config = dict(
    num_hidden_layers=10,
    hidden_size=64,
    num_attention_heads=2,
    num_key_value_heads=2,
    head_dim=32,
    intermediate_size=256,
    vocab_size=8192,
    hidden_act='silu',
    norm='rmsnorm',
    norm_place='pre',
    norm_eps=1e-06,
    positions='rope',
    rope_theta=1020.0,
    rope_fraction=0.5,
    qk_norm=True,
    attn_scale=0.248,
    bias='none',
    tie_word_embeddings=False,
    parallel_block=False,
    extras=['local attention windows', 'gated attention', 'value embeddings', 'hashed n-gram embeddings', 'a smear gate', 'an embedding shortcut', 'learned residual scales', 'skips across layers', 'capped logits'],
    init='uniform',
    init_std_qkv=0.0866,
    init_std_o=0.0866,
    init_std_up=0.0866,
    init_std_down=0.0,
    optimizer='adamw',
    learning_rate=0.0067,
    lr_mult_up=0.832,
    beta1=0.9,
    beta2=0.98,
    lr_head=0.0106,
    max_grad_norm=0.5,
    warmup_steps=499,
    schedule='wsd',
    decay_fraction=0.707,
    decay_shape='sqrt',
    final_lr_fraction=0.1,
    batch_tokens=[16384, 32768, 49152],
    max_seq_len=1024,
    doc_mask=True,
    train_tokens=99370000,
    max_steps=3332,
    dataset='wikipedia_en',
)
Each number is 500 + 40 x the weight over the matrix's rms, rounded and kept within 0 to 999. Layers, rows and columns count from 0. Numbers have three digits each.

# layer 7 attention output, 64x64, rms 0.306, rows 0-63, columns 0-63
493529496475557487468565481530469516536463561443526517485527534520532488583477523489521485521493502537535489429566569546486536562492539488533492510489430484451413520438550435538418531611487501
532484470540495489422498479500483500518501508493555492510489496507529503515507529492440490587511534533484491502474451500503593469480537503564465418477520527484509523572482484474477481418583496
566510461469476521558439526490445481541503457508521494499483492547481476480481484528538444512547492431507419439532490470510395432527552472475480551553536419416552509523499429524490464490489466
485502509567460460464464531547483509527499495512547559508501564468479473527497471479471475515517473437547478523502520507579527498515506550442460536535480467479515513453483573453534465551542470
510515479467537494523497562502523555522499565535453490507492522479517495458502490581530490417526511567427499540522483554523453527517522545508571441540549445498539506492505507466554468440489607
570572493493487537538446544544461497531450486490516491541508537517546557528450487524451512555499561470468459478436521588489504591586528517459648494490451520429497483540519452482530521500531538
534495521515479460502488493482468517526513505550505502476505471498507463460581478459518470509537541408468467520531530482527484502518499484534566551401463503532547553465525543509481529531459417
494521476416493545472536523479451513479484465500521467440483497471495476507477522554480554466549535501478526524547538567497419514492508473545503533425427415524530450515493429440510470480496504
518501567527461518456491491516472513478494479441529537464452473509507516504518595484510479465464536516417548458497513460495468488536477516578533523594409513581529558463571418574586525474495516
510510494523504524466524514577485478530532496507472494481493462482467557493553515481485484506466532508492534491479466534476541423457576448485472472490444444619431544533455499578477516386465474
533464519447494499500474558494473513491503548460513518413474537469464493556468493472476540492517561447532567513524528549671531571529452492460521438452463463511511518544560522453503455485511468
494477485468485490551518474516487529488488416495549493572470494490492453573453559579513479489514496528591504576523488516533520569439576534519462536443441471443491474479470526562493459511483467
522502490547490496585534453442531521463449492491475479516492554499515478523521508462528512467461545490473411456575442540513507468483432494499564576481560495494476481619612562471534496611510531
535467467467525449478539509535466572529495492524573440535505511503481482511534534459492493443487483474528442470473500511493489415509381470502468443479452531489465534529426538406442422492479444
545474517498549482515515512496463409455490511514577514470517525507550485481577479509528510490462485515469556601516498489523554458438550483493506463536545503452506471517518492543504513628527561
567507483509432482492476487490552465511511511435527508527518474505469501481523548514556514494476475528429589486496507433552526542568519507411495557537521476543502531463513472484496465512535557
549500505576509547505455469460421464482513570519500469534460459532537486550500462477497540511552470495513524574453522474491528484504558414527470559494530538534428549465478464471477515505457535
486546509531515481462503451519529551486492499501540505505441511479532503579524525514505562454462542557449495487577521511550391450476553408422557465486453548519511498468588476493450437510559535
524482526574481478519535526481499458498508548531453497507501511571515477504499515533541458554480429545487492465498499487552404556556410535491479486497488393460450509530497507496476517495489494
499516495411580496523531530524497511505509498490459497590490459508439550500541516515469458462529562466515480553486465468481555539510457463460466410461493575471510431505517488545510527499549503
440486474521519560461464534509482455518464492413569490447496477534436543481511489518516519478539517567448520431469511476474469491538538462445444514543605514469467514480539474483566495494537407
485484440461503475529498483502499527518540554504444466508532535479550487467547465495438441514467530542519536516511560463479423477538519503521479468460474516445511474395515465446544481477544485
447524484524538491493531462532480485500455493446505460507494537466527550488487449497450506381518438412517532382519511522564513499445530457488504494417486544496529464475566509506549543458563505
494516501475524498542519494501518476519517519569494522502484476515531490530571532514398469501586409490540629538542476500415494449584583504526645531529469523523517512561514553511514480459566414
516476511542511537553529521490516533481513492472484581511460500517429516461474460469487492484477405524480510554490506512467496488527513534458484467506530399517463547539594466537502510476497523
491502557480505514546443487481548481462493503447521481562524522498562486497486483489487466501512541535572443510503497412495567514544528475499515426507485478444485547504513514546554497456550577
533515453516522466477522467542494472512419503506487517500487532542486450408575516437459552508531537463515555489534405477542525401524489507489520581384499431489382527388464527529439514541479517
488483486523464475459561527472512471501525484497453508543492527470523452545461484497490535534565543495478459515449567466444445456418576564595586462555546479462447522587475435463515524504481466
589541467424498469503479514498512429511475513489483525474516443428498497540478501463493549457482522521471466419569544414437512467593458444461548481594433490437483470506505561481504496463414534
491500447461531521504563568534510534510437531520498537558567436522519510485501486473485461475500545534519431455469495502507507552453548535528545461512467487469434513510555524522453469523454520
466504562505485492516489522540495554481504497492507495473537525460502452497539487466479520501492493593499520484522491487424511516508486521534402465477485463472521468512475537527421466495534546
491473499506545443515514503521474504468503498598458497477501524487522505451466486554462497506431425563495419467491516448563562488473395477555523561532537506493469484458425492514490455493537456
555550499471516557505495483469467513506514507499460482495523530512506503457548512468496458476489494561596512491448610523494474434527511467574527570496586502411478589566501550538450511440471507
476528473501575505562474510465490463521537489490500505540453505534510493525488496505439487516479477569420456532541494562584523467483490470532499584476430459454581574527511512591475526524487515
497504466495462465438473475533486452496516529512486553499482464431471477522551466508530490426508521437425445573604621492504502506467449476496491496558500535481500441483496563531483538503500530
462515442474515464524552491548464469497520561513507515539475539515456538467461540487515525509560518567479527408486433575478603494492491327546486483514482453519536493542528460422529458556488467
464533541486508501564552538496502508493515529544487470544511547467449535441528451523510441522466369517477484560476505556527452454481533465463498479418480469491560540500546446444498426493468552
447540537444511519521486491526497460494488536528512509506470487503482516498514489430512508503540462436469505543591509545398508447496544500534535482547491497532461500446437547542560431526476558
532453493471566518589532563517511528522503515455489475501534472471505469474435545522570540478486547555606500543545495491539494584405550455496542503560506507510462470559471475519458427469404460
461472549470552416476533505507511523515555464536473544491512507473465532488490513505509488482492514511503542525491392478462415594471543504611505497459575449562521526477457542474555580558468489
461567514477447554534528498505488501460485470507509530481518483533533520471454481461554514533488514521547438518469491514459470508437495542450520515498515585491504527524556505507558505475474397
561479596492505469533501416507429485458538523442528483483507467492556454474484512535462543498520491507518595574509394465534507533598470417468551589559515505527416497536510529444528465484462499
482458459510482501452482500484456514537525504576492431468479496461548454517487499477497534487509572546481531458499540534494473528533497566445496431527479578529563562465519480479420448526437525
488515487519468517499520530488469472555521537498519540482496476518465440507480541494453507474514500482479515467562448474585510474506521569535482427572399453517539559530497458520512513506552441
478522485522511508533495540520553549488586495493504446536526471483524457480498492476489528476486496383514522531453528569477495546533534516390519476481502523469530539599465493530416474557436491
459503492545533516529499422509449526605426462529450540485392406375496481516543493469541525543580547489516496471565475446425520525445588475486509571514509487551547517436583541468476518508465506
511513506508488511513543543435547498517520492484493472488534525527485507504551504531507555481507524506511563527514465529469554496526465532497315521537506444443505560483517435472457496499487470
490480482503476457502517520464491503460488549447606512452541482489521513518511475483492491515447529436640596489548595462599490536429451454587483528542577432544487472538507488451463512464536490
533519491496476536494501457487465529461585472504468452514528521483468573495446499441492486514523527463460567476478572567425486538469441584439456572480562457445528513580485484512581520429555541
484468508475427483474555475553500483545531503460512473522499528466481482496479504498547438520513475539457523450462511453428507526509501536463478532470428499499423471550567573445471523609512533
501447497468457500461443473434515501476511518412532504515466553443482492478475490547465514499478519461432547529430483480528429488499475384592507442442520484435532520451540535522529524535421525
532529456513485475475578496505521491501474489462475524488497502486468535550553538529482495509523524398382404509464542539499545490559573446466443489484567482504487568447540519511405475412507415
543528484507486485441559473501528496507574464457474530494499510502541467487480495497517510470528456423598506518488457587415473516549478465534516501562514534485575571520518516513548508513423564
500515499517540549544486504535462519528480546561557494517493480511464511513494493517499465479569445421434501447527423463429465543500367532559453528431543487418487503509511515523457475459570545
455487496475512504493575456547576512462463494505552467474519507501506504467448452510483455508459568479528460550507536522489461460576563529545493510499475472490462525496500543510625443538616456
532477457502503521455481507526477455510501506559468530520472476490498413429431489456528400505498498503528508496399522480524498489476486533525477482484511474504451494447479484543488382583464541
492511458557485484557464524538452500500498519510544512524538496471549483526530492483501551490489478423601454462510527457465418483479463482522431407515450488545523538497405475494548485447502518
467473529461510490502514538423523525507441455487556531474485476498515535494524436552536482497501455430522508456495510474522558505538530511476477463566438503465553501468482462534532601533545480
511465497498512475462475465485504462512465501486526514485530535485520532524490508461568517557491510504479538534526569513492454543481517462484487419467526474538481580519486573471421538496510495
466469455518483500518480485493518489501478503562480535504553488511449459498524512528505516566457465511554536459492466517500464462493524557580518512465515566479562516461609573440359523395540520
477492513519458512480548487467488503483487508475511558535504533442507444500511458524491497496491496476490422472482483547556555552543531490562483578374509539531536509495412531517643471437455477
510490510543505498458449498535507481550479513550468523495445537514515482549447543429497488432556482471502513489520517449519443568532468547477519534501558480526456512486501502528519473481455577
545486504496520476501508521524514506470481481479532469492509479477517467511529546481602522509506582481466506506519529447450472550495500497539457526477525605415455512488603407490500415474448489
466541435507498486542461526498503533489541520458443475495473485500521507556574507486538444523562428559538473488541524545513503486550559544531406551484535478550556425484515531570517475520374555